python train.py --num_hidden_layers=16 --num_attention_heads=2 --vocab_size=8192 --hidden_act="swiglu" --norm_eps=1e-05 --positions="rope" --rope_fraction=1.0 --init_std_qkv=0.045 --init_std_down=0.0643 --weight_decay=0.0 --decay_fraction=1.0 --batch_tokens=65536 --z_loss=0.0001 --max_steps=4140 --dataset="wikipedia_en"
Each number is 500 + 25 x the weight over its row's rms, rounded and kept within 0 to 999. Layers, rows and columns count from 0. Numbers have three digits each. The size before them is the row's rms in percent of the matrix's.

# layer 8 MLP gate, 448x160, rms 0.0655, rows 41-70, columns 0-159
100:496475508475516487513504498527473503489499524491493556508537499491520476491497456469461481476490533526502500485540465529532474502491515511557509489507504508506489453518468532531498462490497496538518529506467526472483550507539472502486515469521552477497505483474515434473534480525459469499493536519495510537488508476482473508482505491544472470508495481480494545528488526485486537506499514480489472474457489466487509495503505481453442475463464518505480512505471553460468537520494492
093:546493506533489519495520497536532470479520514497477500454492506512544464506528548531492498547542484475436513492498508496488464543494472525465476447489500490462497511525543498461500467484494489514495499474500524534475476493458490475428527508470519487529470520519513467479504509547532475485512466507470480491511482467491554476509469497510488521489496533492472497516486466496500512454512505472476517524534490535543499462516542482495468477483489500513479472485530500492458486491517516
097:514503477442500502522490498534513525508493510464504471516480488500504512448516515469504517503465446539520480513556522503524520510499486470521482490507491483506485460497508483499535508471468478534477557456509497491449522477485464529468543471496497508464505512511477483504575524466521515495466494506524497486515501472477512481493543498509485484553575495468488466521465479494497489509488465478505491479478487500481464521525486494530552480484529537550527513497478521515524516474516515
092:468503514513488520488491494497496502538537519512512477474500533526511500507516510499525503532503495523527508485545487513519493492512497497560502520436479432514440516486471498529468466489472549478538481519524491544526521506495506472488489476505483539530454503528488536467480502481518492481478510545476516496508528541465510548526539481549500500506513494461494541484541517487511537490512467497490486502508537486507570488468521461484526499449482493523518526466489487475486527483515497
092:494536476489548470499493451476530501481476501535487529496491543477528486519474533480502505523516463453469508502526516478484538472513504466460514499480531518536503507516519527515482483516515509529503513430478495493506503517503507474478508515519486433525495487520472429502521488485514471534509498486519465520480539496501510511479499502474558495487475546532459468540483510499499507492510536496493549508519513545525511536490475506513463524480518484512458470538491526468496508482443518
095:497551509521483476472483499540477524530470475537483492476455556466530506508516470476523503490535484452538490507492506532511506513475471518509483444524483471504522513504480499508503513472533523533474506495502498507511503490521497463474527493481490492470511525530441514476490519511478527528482491541456539500496509488483507465455491530535497504537457502521480543523470496502483487481500493540511475506531508480446458497550476480482540475510533508523515488518560495518540505485546514
100:510519499496497541514492491548498520512496503496520474506471477515490475486538515484459548471518478454521514497518508462534483486490493493502542538453490532537511459480471519490486548511466522497486516471478497454498536514493497491512486481483518522490484538533480525472471515480509472485479534456490523519503508532454483486483517496527526505480519514500491504538432478491554524557508530525499488518527488500467494519490522475506490506495561493569538500520470531505556506500510528
087:487464524538507534483492524533528512491545522537519520514482520518519530447510477516526516516480539478464509499504520518476497517517480495480522498493523480511487487495464513485502490504532526524503482498453513505524487501545546520513503516464512495544547482507545509543501472516500501526519542530530530487490465506521482521490518498481527555495502495510488462564533536511480530540517498481524547495519471574498481463505456539469492511476467479516455506486497542498515499499511534
101:526506537498531534511520488498500513469494507487515554520520520517545509502539546523475533514526493523480495531518449515495542490487481511489497519526489512508532504531490475514512525545474484475494497529469502513513506523518481461429501539525494492511482499472464486511519558527500506500485548485471504524489464491496470548507476492517552478480464526478552541534517451552484496492456444541512514522498475505505508522522526493521528530532458491498490496494518486502514523484486496
093:512536520493533460501513471509468522497470523537509483494522482486515486479540531508481513513519510526509466470517461499507420473512455512512451519497497506525501506469511479539529481501535538476522532493500491490512516532484481503485493500476505487538492464521474522540512555488488471490518478520537471476458529547534510444508527509480484488534497460500496516520495497509512506517471421475514477471481494455506462514497529491506499458526486492516493503493539509488477516484432497
094:507507450512537511486517544544471471540514507512502496516487521438479476514540505491487501546510499510477552496530501513529486484483504537509492539541495530470509497457472498552524517498521515481476456521516518535479504502502528539464485473479453525492457490458484499498478504559501524466487493462464502466479475491462536517509497491464538504509512516490494513501481532500502520472469481479499523539484528448530497493521499550469530481468487506455547515494505512488481513512488504
098:491514518516518521473483544500476533513463420483516507487502538493521462493494531479489517500534507499476515525466511421510481489495483460520474473505481528499552479474492503489515501482492517463479529516505521494526516461512480506464480481526453494569474500510508462504472491527487515523497511455490501511461484506445509487493502467518528510462485489489485477470509506502489491565470503505496490490482494481551526510490455509487533482468505441505490486504539497487459517467503540
101:506501482529472482503487517469507470485491494528554493477483481491514509512528539484556480522565544498513515516466519488508432501471493496500507509492515501446498505495500489466489528524504487511480532441464452487492548492534509449517511503470508494494479507502484537493474549536521532500482508476535517559470488510505513490475498502525531502525474509464495490524460486502515511482478494466494523495503472463527489458504556487479516472517489485483489516454514492500493507540425499
099:528465531539480498465533477473483471499467501489493505486492476507509529430534511505527507522503532465497470464484538479515462476505501472475508454541517463481502461491494519543446502475494496485513509549491469509529484516482486536513493482483473494498518509470528485502508526504478494494499505469477513517452518556528514497505461471524506495538526489513471515500445468476519490501453512521494530517468533480477518464455498465503430518476529507507532504503519487468508488493462481
110:498503473517489483529505493491509497535513494539450452495484536552518518526493477535451536534494485518498480471479518502472497481511505472454522532491470528522535457521541521481501511546525449472498504534533477539497488503537485528446531499491531513486486507499483496466526575479478464493498507490501483517460470509466530470497548509494505451508493510488487519513490481525487555511520532490512508518502493552491531522537505524490495526465516482512511499519456494500501491508459515
099:489553519498478469471508482478458511469514516511494486468489540532519488490483506500479505472514523438520516527469526510526516502505539459474514520475500470485517525516449498485472516509497519497494467528527539557496504529510527466498519522507493487500496509480494488502504456506481523495504522478442485491481485508523508458491518510495560512491458499539483528477505484517499498541530553517527525516465429448474508498488495476551494441470488464534464506491481505503514513537504519
101:476512514541489502528492482466507480497523493494500486436461484518470505483516478480465494447483540470451495483515481505552507495503549483508475476481516528476490488527464508528510518502533557523527512484463474508492450510476509489498525527484497492512465494480542525483505510507511513508490517513495536484538470474500491523460467479517470558482513498513506562539511515484503532516489484515508474501463498538533495525523549447488526470512501496496459433486498493526502528478507528
102:498507494481511446512521509495463469478510529480479533519476517523504475512481546529498480514497516502474525556537483490488451510494533490478512511552497518501468490499463500517518501489497500519545494510530484500529478516469511495517472490503446486476521492470499475524509545504529517493480490459491508516509495539507533462439438482513481443465472486502516490466511507527495472497510549539507505496467483486522466508501515463491441475425542512461515500520505498470501522530505508
094:508570498538557504508470515479560565485516503517470520503491464525543483486498536543520512527557488519454509511494506528487527511506454480539530545492490509459516493485517513477562521522458497509518524481476524489475517477518501499485506512514517482502504519473491510456495491491486495517540482488503507503520461512499518506451449495477481511493488516517504483460496538520519480514492504480525485495489472465494506515485531491521502449488498455529487508519438491539494499499457525
101:530530503455504497517513504449537503514527509514539538499472504502491453484487507496489490524461512506478440483456551529526474485471514499500516513511524511517525508489480495555486443528518499485496461500489515507504498466500488523519483488541487510522468501522538465461476528494468502498491490521476504499489486534522542506516463480501517428522516485500501525474493464491539490471510510555461479518508535447508495511510489536525517485477530493517538491483519541450470517509522550
105:471520521467524472517541512524500508480515493503513507520475512463510463497467524516513531536498545514490532543490467521463451519521484483424520529532493545492471523484510516428554539468487514508480489500531512549493550484487497507527520532498506500479515540502465549487529549502510514482457507480510519471509518488470464523500517512526508523473517488521481509513501506482522450500520499529496504516522490492504516509532495496498495464511490519531488528494493511430530512481485470
086:510502484485511510491506485507520449442476454541487475481491477518498523520492468504542507499537489551509496508522502561498493493496491506478471450517535474483491487493500502507483464554493448516454510531493519490497514505499514487481495488525470502504532508476506493533512506500495511529576507513545500491486467531534441509486487483484487487484475496501515475479510553487520505571449510471530510509515457520431503484516552498477509484462490464484518482503504501503520471502491532
090:498451511465495511477489466501476493505515509500511558523500504534502474488514525516455437512494486430477513473522497555488515499483476491493495529515474510489515505486480498508509524523521520497449499480449498523561481501542515493540496541514529496491498529492503460478475496506513499498418524513516471473522476492512498506534532495495504461541492492484541495557502514480462480469516498487480499542477512489462532485494509503518459479471523510522528485517531510469478510542484544
101:477521537515496531492519457469507485530523498533503490491510492547516501535486507501525526473498451458522487472518492520521503473522484485486471460499484489503491457519517504469504498565487491495552532513509481507497525490516566477503513477502440539513531495485498537553485537510488474498478516509488475476489557508511489506499460483499473588521525438502486473469528503482462458516498484487544494515516492457483506510528514526508493487504465462484504480483504487511505496526475505
109:512493497497530540524514498482546517501499468462471454513513553465480512519519487500496509495548465478493505484495488494483504477553534480510505556525481493516498459542488487497507505505535492507536467471491526534516516441504500514499508487451504535510443465510510543491496487463462442526452487475537466544495490488500473484475486513477479527501479498489438530502470520520494463538470528495495467517520516517520505510516503514514540491509456530526481483485512482499516528536505526
102:554516480483535493516520488500492568519432481505499516519487506487532507490535515531524450515522486492464468491528473508486535484450528540522473513494496428510492506539497495483475545481482485493477496495483519484492562468493525482529498468499483471491500474510464489488482532521533496456482461502473488528469473487552486491509504482520526514477495520496471503463521493484511511486461492505460522527501494466477498511524482473502490518490548486518460504536477530545468503482533491
093:517459459554530559505521482500482489470548473517499512472466498500513516455449541470476466441473521518519475477486492502460512522487476499485519503499458497501494531541515552492426509527500521470536487458482522494493514506514502521501496502510492494486509504511510459475496537515525511501509535528489516492500465527484491526533432504522525531450488517536510500528506483505480506534504486531511531485493488422523542500494488492507509522520525526499509495507500473514493506466510512
101:497530489472534484544496484482497533471470471467501460516520501500459514542489516494486494493465500493470497466513545503548475521520524496521506529482501530496530458535500477507469485444485512482490518550460479556527542480501516512512487485531475487468522552524487490477538546478509495503505525510472522515478485479480513483535537472518495490477493489439492483499492476527485516499462473492532455478475484511472500528465493500495476505479459565469495512469540512503490461520502514
099:521527538442478495525494541507496522516509480524530522457495534510471492519497490487437493544482525498470482494495557541489479486503509498543445489462522537475468488477480499533492477498466554489493503490489507489492503476540501451519498521496513450520501495508541521484491532528521493526480484550508508506476454530503532482512495482518482572531464468511519494510532502535522543492490502513447502493529475464457514506461535476493483514502492513505509523496507509496488518473503475
095:475492506494425524490512483515531503497495524546515494468471494522511489447483514464487512518532475496517544478489502473518456499537533512498501512498482513442480488509522501526490483465522490520440525522461512500466501513544484484489509470470462496524544487502461523483493513482485486538508483483489498488533542459500535517520502459508471527505494504502487491533444473533531502490486501491516547519487537518510495479450507464473498498505519505491504488559519509487555552505503455
# layer 8 MLP up, 448x160, rms 0.0631, rows 41-69, columns 0-159
106:474547500526518503552519462485466477508487553469520493475478501508490530475496509514496477530538528523530495519490526505521486479499552522507524514504525514512481513494491528477462521458508474526478514517511509520494503509513516517468458481502508546481497496517505487485480510540462508556516515478459501511468525500513537487487487538522495487448531484517521557542454459555525489487480504490474499508489479506486490487536522454445484493467443495513457531498481485510457517511463489
091:492525485524490494475469480552482527493545496491503522489454534486477464462532458490481490498533474504535514566508496490547477519488499458500532519461506507489493523514517506496484527506490516503515429521504489526482466488472565522470514521520473476491495492455465501475507470522484477494500518483470522512538516493548530506516488504461524527488546504511504538468489525499472554499522510511502482493513527549548479493469498470493502532466504490493485516524503536517470493552523477
097:470496527510479490493517481450456521541532493509528587508517533488465545540518436523504502453486498500514519488470486474534501490552476506502514491526473465469483476501491486511496512450503519484504479498509529499482539494498510530488486487471513515547497481471521498527508505470532471470494482504463546504489486535509497493519513514488515527486517498515512474538488528450467506477449510531459455504525464429515473480510480505508483502540503488521488511495477502479532513493502523
098:508471459533509504515527517513486508526481521496546471499488503496477512527495478467544498464465513558492500533524515469489513517491502491462503459501509484466496480467511433479514537519515473516509501485485495480532491435518510412525437509485449537500486508500504503484520501535506454514493521470517502503501497518479457524482522490505493465490431511507510529489474497500534487457484478506538523511473517495460524459492471472478502523519513461499487486495460481474511506484515506
099:514533498553565459491500513527491482436493446515457508511545527490509467528488510482474473492509515508457496468481515448518519481523541506481506497472491535502449506498477583491496496505526532469515502505513506519484493509470514492507505468502501520523541467495511453500495449510515503517471506494497472509504461539541496453490511454493505498500477515499531500512546473529484493487467487468484518501480495524489530502503499478487511505528492490493490533475482546495541441482499468
096:486495507516509482502544521526488487431475543471506497543490554489519509514504543533479511509501509453517481500476531500523532525507515519502516488507461519464489508502551509476516478481502477460466496550499472470473432503538548529518502483499507549519524494478470506497492512491497497464584508519537497514503523540480539476516505501491490498509539497533477507487488510508477490435507479557519472532478500473509460462475484522478495508512474500504493499502503514510494504498513545
099:460495486478504485563518459495501457547492505506503498482532455497453474524457497506518539513518527478472542519479489477478450471467477489496485504499471493472529476505543523543475550493460489484461535519495487487496527495541534533485487481518490495460482486517484486487501543466539504559508510521495493506467485473481481481485512506503474533462459517459479478544509549457486504528494519525504506509506494541499509532520543487493475477518491509529513524528491512524492531487504526
094:480508555531467499536515491507483518491541486487506468504475488455512473499487503502471493448458494485538500504486503469457476549485502538505520455500472499486488491505514505457522486519504500488496493572478476507492497576510458472497515486490563511506474503518489506474545512526493538510477501533477518504525475449503496545518496450492501505515523493548519500520472514528435481518467506531536506514514492524514516483517450493448482488507515504535506521514505494525504502466476513
102:543483519527502462451485497538526532502538533506544501506515461482495473467490526566479502529502518482543448511511524513494512539501480534485534505500517498494493513532489531498470517476472499503495512480520477489489460530485490511465512454506541504541533464493512498541514506463463477438499501532525482486471489501515493509505473482473475470514549530487464510510474494508484530529488489483509490531464512503483466507527544523510544454495452500504481464497532521475473503477526472
090:525498485484491506539478520517467467518494449529503422493552487524516476505508505517541503488522499518500520519492497468500480525504478560474508540506523480466485475493493522533492454530508554508501525488522479479509481518479508508502447494546466506525492474491483539498511515526527475507522510507484521489480467515465534500514512473450511508518463512471474539504443509554439468523505494485521497495480498536476504473511493500517475487521484508509469514480521538449515511489452471
097:526495495526492503504495520448506523536512475524507457498497508495512507467539501492565456482490522490532471544513501525481524430475482476538463474516461512507466512459518481514484485499478503482511482513459464522501492483559512485512519479532509476504516520532502545516489498468480503446488480505509554510492521502492473486474495514480440490463507547495489460498530498510508504525555527515489491489462555521479491478523490488497475492489531511477494470522506521521484474518542456
102:485498515525493471478523477503525528504508499491515454489519543502491479515477479510489483488500485487488518501529520539495497560496473496495532524517477542495458535498531518480528500474524508504479450470494515482472514541465492551506491500547482558466488488530516556508464520523446480483493474495525527483469507488505487502479506507495458494540454524499511523468503540510519529471503523547516485472508484476477535491518471478539486486533501458513486454506501459466500445487514452
102:559499513514496458477515476474537513513550485507496519572503473466483505484526512502510490500525484506538497483550501489529495481504434503486506494538507441509528509500515449542460516488511490511495448486504471456542486506521543504506525499530477469450488506533469506489482507486517496484515484483518521438503520461527475510514478484451465491562515481519504516490516500474481464476507507499533490515479537529512483448491489521499494514482519487513491481508520509481508492451529498
097:493461439507490463508541504467457496509534506407509519509507490481504496490482518505536511494491496517471515488546476496514474514543527512502489526461490508556521515461500450503483517523478499448496461486506541478471494470451530488481524510482501480475510496504530528457496520459509532526528471496494477522493529482494495488545489530525466516514424503513509477523520518513505513507510458501505535447521479499479534516523545490492537516501475498491482501505480498528507485485497498
107:489503493517515531506505499509441495528487522497500488551488527517496459474515495521496488528490489513531455566514553503452533533489518494510482480530508512546503471497520459498518517473531499486491509469509475516490515516573530513530526490501532499488493512549482508499506491506509479520492470511520480512493488546504478492526530555522545516480511496527510546441496496504501495530539499476489540472463462541540508534520516495525496537510476529554506464505502461477484506498474529
104:509504483498475523485557451487486493498527517469492497492513492576515533505493490495480494469470511480497454520450462509484496521463568484512451517470522535509507513498467492483527490507548469515496496530492491480504472515519525474512495522493481544517491537483516545481522518495468510487525504499509507479508498523445514479528548504463505479489529444480494519503490502476504511513480491523510511490472468486518463538479504497470440440478516530465512521510528494541488526538470497
102:522499516516498506488492506522521476507514476512506493483508459505524502487465521503502507519515541494485538511524554515510479502471501428472500516492510518489484495525545537538481463462475485468535496547510479530522517496536482490501460490488539501530475491544491503511502501545569498461484466553521487499526492478504543545481499509513480513494529474514522462505502490519537515491533548513505494500515464482506511513472518487502530470488506442530444491480518501504440520499555524
098:517493520495497482515472494521539512536495532444480475512469440487484519495461522522502515459509496485516546499486545500522511481485511530496481504498452529525474530542493488535514418534494519482504486529489564484483473486464459506476544551463510482493512515487526499541501502469480500487471484523446491519516481501474461498502462522490460512535504532497517511541496521507500546526537512474503473501499505491507516489509518481490552533527532501462487501482491513470486489514519504
098:464514498512500487510500513522495492519483503513518527441530514501514491510481462466487504538473511555506495508529511499495486482488478503492537499484551481519442506496519488537507541523463522545516474490490475504534492500482477496544504510487496488449484484516501496516469514501451493510508548508472558492491539508538481442532546503546487516520477466493507457513557485472514520521521503497540478496471473528529533487515512493447475496463495501522515514453544490511490494523508553
097:572478517483505495473500484561518466530519520476556516473514487499483478495497505514471482503500497521507573528534534477500505495537465496489493537503563523521499505511487503502491454490473485495502442512517499496485539450489525555457492529487476482451517496535490498540509483531532549470500466483502486494537525515512494498482480523528526494482463526502521494531509497513479509476491491488505527487476470515470559525486471521504504521515543514503510511464481496483450493511499519
104:463503556515497512460521490546475498462466507527536493488537459482519540484480461453524508526530555489519546485511534491540504512480497490476539515487472418498505511516500531529465511503454484515491509530469524506478479507493434471476499471479501533545544476536502512490539484467502468497512510480531494484527492485483489533488510490506522504530484504510491497529523487491481499512509512508497474510461508468555513475477498499449514480450494492478511495507517510474489532497511514
093:508497525484481485480492529497489510509543529512533437510518527528496462461502548507533466501504504476521497546522496534530513508467541504485521528528477506498480537505485515497497502512512503457501547488526478526506475552516508491492496446536514529490494520519445447516449502516504483517521475492477458548491494461544497515478449499518523496508506523514530536520500475503493515505509475540514444528501505482518498501506463536524498473524518471486502556514508534451471489486510529
098:551540490488475505485517529487503465513505460518511507466477519507553477514552491446470496481472509477508466533491517443479475520491519531565522548467521529498492472513491515505484493518547480513498490534431518495484489488508482522511485500522522472488495499505499486497508493501520513505526546496466529490509469481567484492519479542482473486480494469527464486460506531499489497473507529508506499502504532486482459501503458514509483523492461539518510509491532513556446480468520476
093:517549522491471448512531506444514517505490502482500527519499525462518481507488545483510544520487499514535564536513524543496520494476529527491572513500527506532471489451509523490505491500460475490463483457501528470524497502461498497501508505515471527503513527479501475468485486532487544493497484446501460510544477509512464498482526516528532500493514514490493500505539501498494497540561508485523515501503472518521503500505491485498535536513488475513540543526468521450540520520526474
106:502511480506485521503519475510527500515520485480487510489524485516494517490511464488489508538546466489517464499490486530524482497484520494499518504477444462510434479529515523502541519511508494522486482500467505485485534490462494507501472482498495521512480465511546487511485474502473474524411500489534491505497459524540501496483499484480484557521497511472455538478470529519497439504500503488536517521475499522563551486542488496513554502529473486511480454514488485532534501549489466
095:457472499537520525494502504509516498540501497487492465508505491490493493538486487505490507474509455486546504516491488512500459507543478490525503477493519508498502502533530517448503452480508484521518557550483483500546497516575477490441486501547491514479478513533482493530530510477503499515496487503505519501518444482519518479518494559536505465516489490524531506517516519489531586510524531542498503479493522462482478476520466515503461501521483502454509498469501469490544474503473513
093:494499506509523482491532523496559498481504492533523561468499483461513490523505502482530503468475495487494500527501518527484510480543476475466506504478468504517524485555494488515473503503505504505498443499462513533518501503483473481490503500456522515486482515481492476526450495466566514494454453483516485520511501530469463497560485487486531498509460494460522517495505501542516452539523497501478489465481505560496480483452504540465520514538534481471497486481518524485491513516501436
089:532505527428511515507502509509547517533488509531475502493534511485512494501448509509455540476472502496520505474494494492499535473487506480546545507462518490510542522518487460469520554499447488465487522494494552488481475505529496497518504477508469498537498542463493499505493472502508556505479521532486513497484502477508495533448480480494509488506482504520495520484499557515529455553466503526485514528474459473481492476520513495525521523476520497502506514569455498476530495503506465
094:544533508465494488463507514505455495476529522491525529447513503489541478486560482495497493525480517493499463485525511453506507442497484481522505461506501535534464493510518514505510440519480506432518519497489491468486497526491442518496503487516489485485488485517507468507480510521526509481560490524518457505519546530494501498511499544516517477455519447465484508494517490480504467489499520546487519515534517495497461518478509506480494460499508470453489528521487500564496521524516474
# layer 8 MLP down (transposed), 448x160, rms 0.0643, rows 41-69, columns 0-159
104:515472484512509515559515511542509548524497540529462530487475482496455524497529501513449498471534474536508515499482454495458503497540526529478478519504492491536534525514488492514547507512552541483479509505479518505487498522492511473517517485485531517451450524511520508503480477502513498472538537468465458501478496494526473498522469489468458491501520441497501478504429522493521497502524479490489503516529550509468542472490508500484544485523516535494518494491483499532487517482502465
094:501510543460504459518534473440486485516488481492467511524500558556444517489469510528490514503483502523501512490490492522494514474532481483566475501490518528504472516481466528520500526478475485497475470459474517491461531471509518481523477462499514481506544491502479543478461512486488490496534504490485510501498476449546479483516496516501533478484492480532502481531519523495532516515451477529515511507501488464454514446522497503506560486517476517489525521508517525494502484448452494
100:527483442488477498500493498558515487457478499496496446532473514531524480484472529474520535472529523507482509508491493534482465481438493500525469486478530543497513511479515546479485499501493471518511496478492496526487467516439506482520491512511498544490490504543469506491495468475469492532464499498503523539488513493506517457515510476463465456462484488511468487483514493535510565468541521527506501527511465525470499503530511538526512525531521485463538483506520499533456483528499477
096:521535503463520567530531555475476479504481468535516529479485502503543467512474527490498457500533518477471497532509495520486509480518558520518484475477498479479548550505549480506493487521502508523480540502482532518514496499507480494506506526537495509458543571494469501496512506494516483498525521469514521493495497509486488526510524499514533490513518517443500483450507470511504546490511492487471465484511484519461492537494531481494480463506501515469508507563551526511490504523456515
102:513572516498520529478534529489502500461477485487484471477480484513514496524495489464457484492451507568507487482525479463473479507562503542509484468499530535492476444472468507482465471507513493486477480516469493537511486484499485478508506456517502478538503446470499499498561505497479511465463492506491473476510490529518504487510482516495546475509513476508468534487530493500512535500499493525513515507482500488443482513528518464536495539534486535500501532467506529507512490550505458
096:510493493458490497493533477464474518519521487491502495527554502535511473526552497527450513549507492517479510524486519486498502480485499476513515486478524510494473526521514496532451512487522472514497524479521492480492502486457531490494473527469518524497552459498528520500512522468495505479510474486472540523510460499489485510493507511510503478480546455519504483527505583522517510522466542502488510492449519530514483518498471523487478500505483472449447574487463485538469476498535519
104:510489491518528502524502455472500466514473474502469476487501498515413484500451537497508517549550504482501518519494493509512509522482443503509485504501482491467530495477510538518490543526484544528445512509500516497513536466517490540498459474485509501496499514518495533518472551494522499514477493510507464507490478492547471476494537494523479537468499487465491462506481518492507519481449491510505475505510541504521494532554517500488485492531496514534553505506526522530445564517490500
095:513523504478500456472485505486478483536454488489531486501516542516487529520497495491462525532513477490485495478501519518514475500488535464518517513512511529526480502457523486523484504496475498502457499448507475506515527419480489501507504515495524510497515476495485495480452461492509512502467497497551511492463512509504482488476510547531486501540520529451473502499492499483524516445523501478444468506523522436503462521457507498483490438485477512482470456495511490515482522577526501
105:462501512497487484506482507503543508479502473518585499504472476503461519453494499489491483512526538545489511490517487519517508510530494511505534449470557502500508509565466568504510528468492532446472506504546486510491543554483485543526524487537539506489542498474519475487496485500468516506562498533487489538479496479511527496499481478513493523476517498503510483507507486501532457511508532463502461505468527517497486497532499521513497498508520528492516456498540522503501489465519504
093:472535509465547464497514455495490497509529556506460527525465530473476507454520497486507518513534479517523489486513517520515510499486531462507483506501464499525495522526485479467464530483515503536488511461527517546508530448540473507474557471468513540503513475490578481532470510511508523466502489481526522506497539456499477509504491526495499547471524457520521480479505525491549496480534481507476489458477483513517517481502508517486564502490492501484477491491491482486476505494525480
100:458469553533492525471478498476473500503515502476505487487504496478490490501534492490512471531489513535453539537497533455491504471522487475534478515506511501519486526508423515475470473495483480537485519509522493509529532497477445559494550484494486512475481509452501501498497513498501509512485508508516541519518504440527465478493522482488462461501528506536515474485533497464498478484483507528430502494500490516479544493477492543457471518508497489529511504453503522495516485561495479
103:491553510506497458514477466509518538479516495497494502542473485495529479494520472538519489501454515459479496476513530561503558459495476539494556518493510538556517530527502502484516508547503520486549467491517494460485502556503492509507455482511469492477490474533456504535504485481505487529511458537507475477534497497475497514508520488485500465513492485481492495549467499507522494452492450488509464490491517515491431519507498539505501487489497495509487492486491478509516491552528528
104:495535499469500504487474515502535505485517485494481515505492522545466477509494466514532464514486494493519508506475512542465521450487515502529496479530496539489480488499492535487513509505497505460497506535551507563455472507502524524459519470486528530526514499474533512518553471496501500473469476490488490510465501519487484460489484437449469533500484493513494514497532484505505475526472480548481540507519444509455490542561487517547513463524500514524455485486507489523486453486504521
101:487495469503491524515509457500535508510515509507494462504515498547500507543532536530494496527466521508492498475483478467486530503517497529521529471531521487466497507509500493513457477496521494498494510494518511509481460524499481520556449486497537506531515496454502478504475477517501420485492508507483495523471508556447510524537504475511519493550530433478481513491509447476493523502496514511459553500502555529472496527457493537495498479501483458497452498509532501497506447496509513
103:490497540505508503513507513451472428482493498492479472506540488475463499522446492523495480442515546600481475502543527461484526537475525454466458509499498510519501516505499510484507470476502529472509485492502539527499501510480495554511483489463514534496480492449488456514481515494515485468503465468465516463534467483486519507540513537489510477478471497507461503513492502526510484489500499477495504479524509518487501505488531513524505524459483497473467504489466464480464494499510506
108:500481460523453488490522461484463512498482510511516473493521458537520495491497491484435453559451486553496465497502530495479487523513497496506496479447507524496532507473532502496539460503505485505477486468478491503531479529498499546479499494483504497519481508500508536520526496511507517479500545552518509480476521538452492533492509515485480540513513496483516467526540512447504511437493488491474474480493508492515482518481490519475512479473498532463472519515502471490423460534487490
104:559473491482481495456532522464511492513488510500522553543502534525508478543472504531522529506514492473446498521494528477505547489529469531516510505551504518504508501476540536494470500510486511519496474500556516520525533544479513476511485496521487465521501524487470495488538526455496522495493527485504503490481463519511524501494496526533496517494536517482450476523518534492500477458512531494489480545484515492461502480482486500524476508541517504450485509501540449476452549491482464
096:536503475537504545492483505509536549505497451535545508487486512482481501476487513480457444471498526470479503495476477537497498458521480509498505508493485485521476563434526513509496498479480514465487517545489506527440469500542515505509484510532504454495493466484504495448528486495491491488504554499483497461504506497474472528516513483518493513549543471516477495459507452494548467532483486480513488493506504525464515527488460490489512458503510505534497506525517539520474480522486483
091:490454488452433497493545502486479497482486511456456528465508527521506492489484539490517514496503498504488485549545476487505532486511546442471503467516479507488487488517467523521502523474514568514503519531467529472533505522482511518498541454513524521499538491476520489498509511533545472503454473495493506486507467529514495486476470528495501565485473499496479547492478477526496489468512493565527528490541500507437491505507509484473490510506479511475485499507502500480512480487477483
095:440465538498532460507486516510545510513500466535547488486518499484486534450466514514550480486500548468476503514501490494485524496479519543445476490564474496500494498521502491475529458546482495467491519478480480487484531489502475504508548513505497481523473500517475492472498498488462500524496499497488557479520516494466560517519494482505530508502545524493508490484510536482550498495533486480505493487511491528454514480517525522473527510448495511525475481525504485511504439488505453
105:474540520540469516538503509470469494496509508518508462503462494498482489510525498482493550532549483473470535489495523493523516481472533495507452505489462460521517499510523493472451493498536522530483503488507504455530510530495496473493449475506515496536499477490523483454464510486535527496517533506463505515472502501483490545549532451520496508511523513435459481505517533529504503478505499486524494527477474522497469529480517467494521522448487463501489516534506519473509473458557484
089:515497479517463529482487435486525473512526522514521477499490496477478519541490521484494506523514511530472530501526515491486486542514502537507538491491526480501498468536521490535507458479470488556537508480519493456483529508517522496489529550472545481503513480515528503486507494487481486507484516536454572505490519500476498492486549539477492513517491519494449435489480511537469556502503532498476482535486511471520508498489548513515467506544504517506486468473471466515506488527490455
105:523531507492486485487562503516489518500462521513536472488550489511501504501513465473536514548480463479541502507448501470484481533519520543498486452496474509496469522505540528515495524569482549493469503515481495472486490502464489519504498477495454510506510517507523546481507501528499509511554496459495489503477505474490514473471537546487493502476564459504522480471474527496479503495486485516470459504516515481521478525489482484513528496479501563507482507467489482538453516471468500
096:520486550523472512496519500443531523496505523492503449504476492461529494564492475508519519499491481427504482484475488474514526515517488500461434463513530497484512490521479484503508487492519502469522515503503504517500527526533512507451498536510493506481530445469529526495487497524510473512491462522493461505512458517492501478473495495522483486559475485550478494469469470519477476545488516482472497521526497459490492512507515491476454505485454491516517469449542473503511489477473535
112:474509457484494487508499490529524529511527523468487505517494468542524462472502523500500517521526507562430498522486513530486483495501483550481511461520485495460475479489508511519509456518491516523492500500488460465486448488513532536442512537518508497484516485509541503490570498484541513515451498508501478523526514485462496542469457488485482497536488540489488483506473530487516522452508491528489527484470509500474488457514439476498483487481469517492485542515489466515503512486501533
102:525479556511452471502537493481476540503486487507535478501485500559467503490481501492483529478497483461471484482534548531494494529526527496504478477501471493505507528537517553528492505496505507505488473466489508502519544470466525499470527521503557531463546501468452515459506506492556529521502500470496528469474473529491508556462475485490554524498492506458504509501489476499515545468526525493483487509505479509458503539520523504504485485498493459489490486488512491485491494494545451
088:484517493509498512511488507557517501497523501530508497521480477504532538506547483496529446523518474451484468446480508529566521502504505497444505481544484489523475516478542514496504496497480498490499467491513428486495530492504516508459474523504516469487461492484529541523536467562509524526501525526498554496528505484502510498455469467522486507488523509528541461495463517510517517476480514488499504555460473484523498459542512466476496518510492514534510468493514495482509503524507497
096:522521505538509488497517495502487499466455539483494479489506461520427492495502480506573498496513527458462523491516474499560479492465552487553512505528453515499497503498474506504494487472490529446528542561460472518575511531484475526466504485523504511478488503508515489512526482495495488475529520518514544473527492523485493509479501512498492467503489505488512496519500556501489528511494514489530505483489525512475509537489537430476482504506499519530509509480516501455508492472521509
098:483487499528530513513486477530460505504529515500462484512508491427525507497507501474492502511542493527541512460518484476488494498493457530470520532511500425521534463501519474501521522480530511549518493526511503494501507517501516497472480424565500534481515498447515482483519501539509484515491514445489488513514549464497502536510496488535496510486472447483531517465494490462470490528498517498519526530473536530516475489465490540481461505504488513506493537520487507527492466486483484